config.yaml
parallel_block: true
optimizer: "cautious_adamw"
lr_head: 0.01
steps: 3406
Each number is 128 + 32 x the weight over its row's rms, rounded and kept within 0 to 255. Layers, rows and columns count from 0. Numbers have three digits each. The size before them is the row's rms in percent of the matrix's.

# q: layer 6 attention query, 256x128, rms 0.0855, rows 9-24,72-88, columns 0-127
# k: layer 6 attention key, 128x128, rms 0.0793, rows 8-23, columns 0-127
q72 081:123166021110073196177121096159152100102071088109110130119093166147140156150101099109082062112120099094145099139156108110129105156087137150101173109156074081096109059136122158130150158172137161139087065169164094145160135179156140182098066123130094167129133169136131161161147127134153130162090170126192119115166169168169094090126106081104134115139148131123120102143134158108124157098124
k8 083:097104144140103100110164117040126087072145152112139160174126091131118091122151103164127109169163128072106120126098167120107109142137159077135138146087192159203111143128094130144089150095168100105123100130120125194091121082121128135106090143138127105158185100113203093099113119191116107167049102135159115088066150144126183178084176160093111167164091111106132140104133136153093079090118
q9 085:155112108104062121111139133131151182116062180154129127137148153123086140136077117126086192128112134150168112111153200207169113131111106105134126139105096077115111176150075209138164147120088169172094181170070127155161160143122113137133092130113143128132168123164127133094141138159181141092130163158078071172128139093098116119135104085103072094134119066203097108152166110107112112108101
q73 096:111126077150139176127181099201165157164108116152090111117125198179106154151075116126157133087186061091135110108147101159062091104104183152168178092087128077133142141172115153095139123127096166116165070140141083117147142171153132183120115095084112132117132114189138091144114150179159162140102112178121156126161117170166089122166167106104157105144123139134182156148133073157132107074146
k9 100:140105180219160123102194172136088191131111162139114076135206077127153130190096136080155124206130124054116152121137173101116147059133161132133132120096107103149090168189080099148111117123135144142092089136109149113144083144161143147189132150139134155129132088165147135128178085135144135110170138162121122146138115108100140176124157118152105104100126116208164107119150132073081099093124
q10 095:131121170118141086153145131103110078117128099100146108104118080082085103138177131138129121178104093145060125099137130125140163120229115130102153125120163215122137083126130056144122131069136071074106096114116080103105077077148117098137142104088176162085115141150134100114140074104078167142182116089143099145155125079146179143105129125200181145115102137111169174109134161121153077147143
q74 090:160117172103155032108111137059096135101145107134148121090066099077116110134197150086095173163137141151096106145109131074209140130209101092106116170166139145156119186136142127135131126109117086127166139114123140126103139089078133088098156135154185136123111145131104178110114079087097123115186096109153121092096090074089189175113131174158130166152103103127131141111164146096077128153114
k10 092:145141103103084092116058069112130121113090089121090207111081195129138132154166158128120136057067126154122158123141086150128164131172108168123136178161079117121131053110150167059165175150102075097114140123115090093114155108077103124084093104142113124126065152085116170122119138101136171093126167118179141114154105068136093126145128159173171105131167158095135117100133113163131092174153
q11 095:124139125145101133118155185190174191162095206122086144123133174137158123104113087138149129154139148119122120136131158153128120117096172075157165146143124109121170138137056163130220155196153108134129138160173139155152084133161182095167145116146186178139164179146109116080187184169177140111106118133088137176158124147166105111159136047121139096143135171143118082152114116147133107144180
q75 100:125116086120095181134183148166137118154076116131117111111155144188138110123062108107153119061163112094112104125161100139063108117108154169168187128088116057115112111163122141101117129137121130168137092125150122131150111166183127165142125067106055170107092166164157079113086168196161159119059130181114153158112113199129098098127132120087145120130124118163182096145118094166125123099198
k11 114:153053166186122149115202164169097135156125142138096065130147066107179140117115137093155153162175168039175156126095176106145121081133154173150119190138126116131128132173105068089087132137108147108106134130166143099158102123132161135194099096088101141151136089138077149118176147132116096111160118178068107160163133132155142151098122083097100103110092108134130115124195164085097104122156
q12 088:139142100069075127169127099118098160073186142150106117138165146171162186170128103043113111113120168141105071101124121134131111110080167125133067129157062088113116147089141197131190091163141209142124160139118149166122148123127131072131150115167126078150089158145091160136140159105149163142154114108124120111110148137139077171203089117094186101189114109186111126150139133123097121126099
q76 091:111132108129077165090116078146118107173106115145154081134177172169071142143104133118101090083187124135150130088169072178105082149119193161124082110115111084107135090118164128084085137169137134164134107084113080145110139137115129155124088149140081113080151122156158109155078162083210104167113196202127195185091144143134095109125170149095134086143123155151122117122123118153188122144132
k12 109:139132160180100123062198119080136121121112138145076076182187098126157157215106081044109131120146181074153103122122165103125172142070131149175121126088110090123151148112159132153143127146145170128129105134118141140087146155169159141204134177112104140179136113114191134111151164136174102148134096165091110142117181079164113125106104121121083113183101105186111143084165138109108120129110
q13 089:136087135176117097129136151081108132098158105169164061137167099130136161118127180160160053141168128109112115129135139031104152137175112193155097121099135141134141150094146118165083166113096110117136131126118100112121124120098170149127147108097121128096095123129131112141104073099108180164217084123126149058096151103093140169135198175110187179070165137071163180105150139090143114122146
q77 113:174127183114136106124092151062106139097152106154166131133117091067105136150150155148104128151149143164119120129094125095221164087144116139122134150176152144121163147071137087102102169083117131145118184117126168144142093109101147140103094150137169123159157134059145159161096059067094121158192111098157148131119165117047157178105159145147134166134081123121075124091135192068146175159103
k13 092:111156081130058115112155087073143163101194093148160074124171155102143154122113128071132127131169131132177106172145145093082104160179133153140119152097134182165123159051153162129140140072132071113117132102095144170110168099089111103121088135117128102138140148090165079145074134136123150175167121114174104115062148125056124157174185172128118132168106166087169111094152121115179125137081
q14 119:050171073155127123143125147171111097160127147121108116080113174136177058132102101113137130113163111149161151086093114157144061110083183091161156085105160082109116155136135171126156104161109133122156069125108139160191124198166112148174138119094128139104154173149192124099172146179147143121099140143100096148109101098179146114139079104157158060140133148181116090143092076173081123121161
q78 092:094146151181134172139132090201167111205099120113112139106159181116091126119099155145129122079137083065126121107190103190047090158092138150124162123122109115123152153124122134120167093185105171102130098129093102150161093177145093118160104078105103143088130122178088085138122206160176152084097150149124160160129121115122147117141130090142148098160118100144144134139097045191141084123159
k14 105:143178120109189126109154188182072132133088100131100119093120094153112107122134188137134113105113111155134097080081162122147159140104121172148163103111134125080117114143144148096155099187119107133153089173103118096168094167111113164192156053149178152100171138197154086138123100162110117066067137142095138160150089089156128092107067118151106095086108110122103101208085125139159094104169
q15 085:166056166139134142052102123067081161160148073164154146110118131080158214130175119122146107093165130165162185111151112108151184156121109154153118167157092176178179137098124092070087151086121126167150147104148107100078170116131142141136123149136152122095116105137135113096069055117112143131154155133176145104119114155084123178148141200128106177121109092139127122084122124104176118179111
q79 105:142128161099107103142100105071088126121177128129139182136142102067119085158193089143078151177098150193157122131095147060165145154132135113094117117176139149130168183098148143150146135092128115134158134128130152137142161079101148075163137156172169099162160138061125199127118045080085115159150148093136113118093136097073165153117092179146122165098108108115116107082150186076138135140077
k15 096:114122057085092126094077112105170151137167114130115132142118129138097137175122072125156124126135169184117125175154150101076176172174127117062139122122093170200133145048156137157075151087141103138141091110114152148112145156126112142083078166115119107142094156067119122093081151109173142178160167130130160052117177128070121165175169176130165130120123124094119149094121120112178141177090
q16 096:072139047153169156114106098151128121126087171109117126153112138116111104145093117143104119132169114175137115092156098145096068114106135153131127105114114120081125140112145194138200124185111197139134099126097108126144156148126087167137128116157120103135179164172190109180169176165134129084046156138090143164144100134158028122149120057130141058151145159180123102143090112166107141149147
q80 094:081140108146081137137171086219169141150097074152099117102113166145124165149092134149154123084105123132102137160163116157099144144143129090112120115099141058095128126178095169125135088168104153158152125140083068107120156134160080180128160120089059131128139145179118082124134166159146170095079118172138119157120102158157080096130143067116146104128167168149149130109045075160201133153175
k16 105:177108173133210112133139136164106138106085172129155165154134104134119118108121119150115146159147155142082146130083130119109106144057171106139155100152154102068128142142163159120167074176134150175104154149149130157159122145162128165172177066152127163128161170204129121171177162147072087075085102146087124152180078105190104096112113121115104076092144139166088146165104086167072104139126
q17 103:114131083152113169117171191144126089128121155086146132083096157159137123097092101142120123166129096116172171055080136110149117068112174154144137113140187121105127145107136143167163073104125115144092084135055119157193132148146159218199126111105137108127173088129210082189074146121104099105145144088110120122159096121111134070129120142115163082132092162168127119153080124155102140112156
q81 090:147113139178129146131131182170105144176107093101097109080108121124090165075149158143092119122149094104110188105170101127103045119166143063127060131097132086156195064160130104108119140130103138112134143182126113181178105160143087134131162090105075140143106089200037098102125153144108148126084125145161176127148117127115139168102121122101086108120131140095132135161072125188185108148120
k17 091:167100169193216082114069134147144112114145102088127095094157131180136084082101182171124118121102158135122137087113171132122111121133190133200139082176143118067170158165168141163099081163106158132116136140095165125166097159131150163165159140145139148082149104159146142133154125142091072126067094076161155151175135098148091119119166159099174109116148194098107094152079144149145107131125
q18 105:194111174087105112136052110124131099097158138162175122171120078113136141180144117205094141108108133195134104166125103078110137174093086160113033148127152125080124144086126126148119129125139151187128137127146136074117139099061071119110110133141137095098126149110109126163079049054124157148161128094166146099112148087122116159153126094133131178120137081064094112106156155086145122135106
q82 099:168101153075060091100079107090134113117165173157140159170104128105118170178101127100077135147142141160141074145070170075175146149140106136072102179161123107129140156116149124151105156146143121131111127082130176128104138107121105146130087159132157089127148186047175179160123097116148085189172108091145120077093179149109122159134135149177109133115079144175090158090169145055126161145105
k18 086:106111118137075129093096046120124098099175101179152112120106111126148163138146132140065173062192130122147144113140148098102134142187085158107078158125108139154098083103081095143095119144128113166115114151140147144115136132129149117146071134119080085113181125094148187152104141056200142138177161120192166131092197107127157119110122121149085155157156087106088189074112142105157164103085
q19 098:140085149069109108083114126095119121128139076119151127183139091084113170186181156174128122074185118180133160110107131099096144123134089139131081107115104098146119156094143123122141091088159084161117161103082085163143154103064089122116131149183087117122164139101162118144088050072135096193177174110118155130090130089107152220105155142126138119123134074112090094089107159095153170132132
q83 110:182091097107103099115110123040093111134128155109139149136102076078101106192144098121085201119112167177123140149131166096148187128082091168088099163173122113134109167123137155156152104141141138158132133097101147149141150058079100109115123142152157143137151160076149148190117081051107117191165153088107122085092146078078107186156140169158107143111109122094093105118145156098147154151093
k19 089:095099120132063119114119072103103112127164078124127096139115121118144134157094099103130135091203103120178168174169157121092125149112073145109119124111115090187125134125138112118152172080155090116130110103109134160101123100120130125087070115145043100095128107073184129121137120044172192146157176119177141061115199118074134137158113212174109157135098134102123108109126090149159130149099
q20 087:060143136130043130192181157127138088110097058048135150134182141172081146135098144085176127113174086149110134093146138187127086140106117120176111086092125025143123143101145155127145109106153135151138062104131148129190172132190087141095114118132114132135150114147119149180107179131137140176092163114129142120117174157125105108097127127110126102157128089141110072147082133153153167092138
q84 093:059109107139104183167189112136153107173122094102174091153172191162135182151129138165108099084167139042115150129156086198080129150141102151114162121111107069136153062162158164110139112137113154122115083145153109130199107137181153158125108081102111145120105125154093082146096176109167108122062149183155134181136135156167114139145132127109108085133128110143118132168116059176136107114128
k20 113:120130147171129186146154174160168099164100123079106149145154109112167076098096169156203099148084083105081152130122120154089087102081165154168163122121116120078154093209165115097140070102155150128126096163149160103120092139173108149164116050089131152122163112146146112138119148170075143056100088127145121124161076087131123095099145111107090076090147139165145085131124162168112126074139
q21 106:161156119147161157160134086104143137130094152153105176140140125167179120125118086146107155161126105112110124154131170107188101225056115133094182156117086120167099145164123156139145114168101137150134171203201159127087127171163143110128146179140138121180146146076126107189182169171117110113156082100101151076127174176127094127144054121097119153107118122142107149128099169118104149088066
q85 077:157090147122078195137180151133163133175138140142098123107180138149103158100118135158098148066098089132139117093108135093127194107144091150135168123113154137173150110134138183108091098144133163138088132130209129085124109170165118107067134121106149161115151088147136169126150141183138144161119130180144119136077202187154149060195132120138146123172090154116108185152116170144118148037090
k21 110:151199121108161165137143142102185067136173164172130117191133131081152127126074050104100177089116132165140086122115141108155128143062068123125117160122138183130131104105123154161113088135155107166078168120186156161160109162149130092084146203163200120131099165080093111178135127112119100135133155107131172108126144170097141148177086082138104108052132153123101135144123137110129133081101
q22 097:132153112153139133156089039110165114159122076137106160121103069126144158155144147191145119108146134076096091131154099126149119140124151111093200156171122171076131094149147123108166102078161097073127124148164088138117089067147152086075066144151134134156103087075072123148186100177112164166110125196133174142109172123150207105120126106145121173128127104137106139128121088112113094113186
q86 094:107112097088158118144128143108178107158096135114162168177196174117183136192128051174138147127105141116106141115128144146151190131099135130077182100149083087161117155130133126155205076072158096156132160168103131077154158112175124151146129113167156159179162168097154103179133137124201150112094156101157169172168164136148100073134100154160090135131121156113155062093147111158133134127137
k22 106:057094151093108121159103057136064133149162107131097223106084106106183141139148109168103146141072158123161088152130135115131175121093091128117100138149138147121092085117217075103159139136103097115140155153125150086112127165117106083121097157138113095104122127111106069151115071173113183159140128178152166095121113155147131151175130136165149130155108161146132198096172103164164060092148
q23 110:122126122107070096124148148105040131176136088171190093157159088171128161207165148148136117113134160139127210098112072086113179087179109112168135127120119118128151112116125111190131086120162118123115089079065122113127117152139137179134133108113141164178121135124152112136109138110189156144122226087103099135141099091146129122164130177121144112070128062182094117105113085118141123140167
q87 086:143163090069120189131081125101067122126114123123197084130145080134147107179156108104168126149135122126173135095131125119133183146136112163107162125110071142144122154105125150168125130112171119121168123031075177137152090131134186132130122117084180132115136124106155176124137153146186164111145142118102080102098163042119142126121117169143163094090118138182076105169128096064055140170165
k23 104:136112143087095125123129132100092139183114097144161115139135110172133160190113170101224090153126153156181164133119132130115160112154078109152179154098110129123121144114159143163123094073078169064111110124114135144109124109139119170112147111114112177124154135095179134134132140103172121110211167099129106168114110062099115123195151205151196109142097082156145126070185134130158058150154
q24 109:153116156096178136090150129129144134133144175141065139084139143092141051090153123112135148162055139108145135158138179139177125169167114131147185104117174106113132151173111076139115135110087094149124163219217200087137054171167168142169116140107126150126104093097134099093128106145109112140191035135129095126136095113132185117112126122117124109132115145143125159163129160105076112134134
q88 094:187107164150119101142115182134123125141145158109134094145161111139156084115195181158197047151073106156176126087098155075176122129158139124207177074147125168107116124121107095132137121141140085083126095138133193102120076142128115132091163103129161150124129110169146171123212170165121151055168115123134124123147119114100150091178118152118134129125078102133117152121172132095127120143212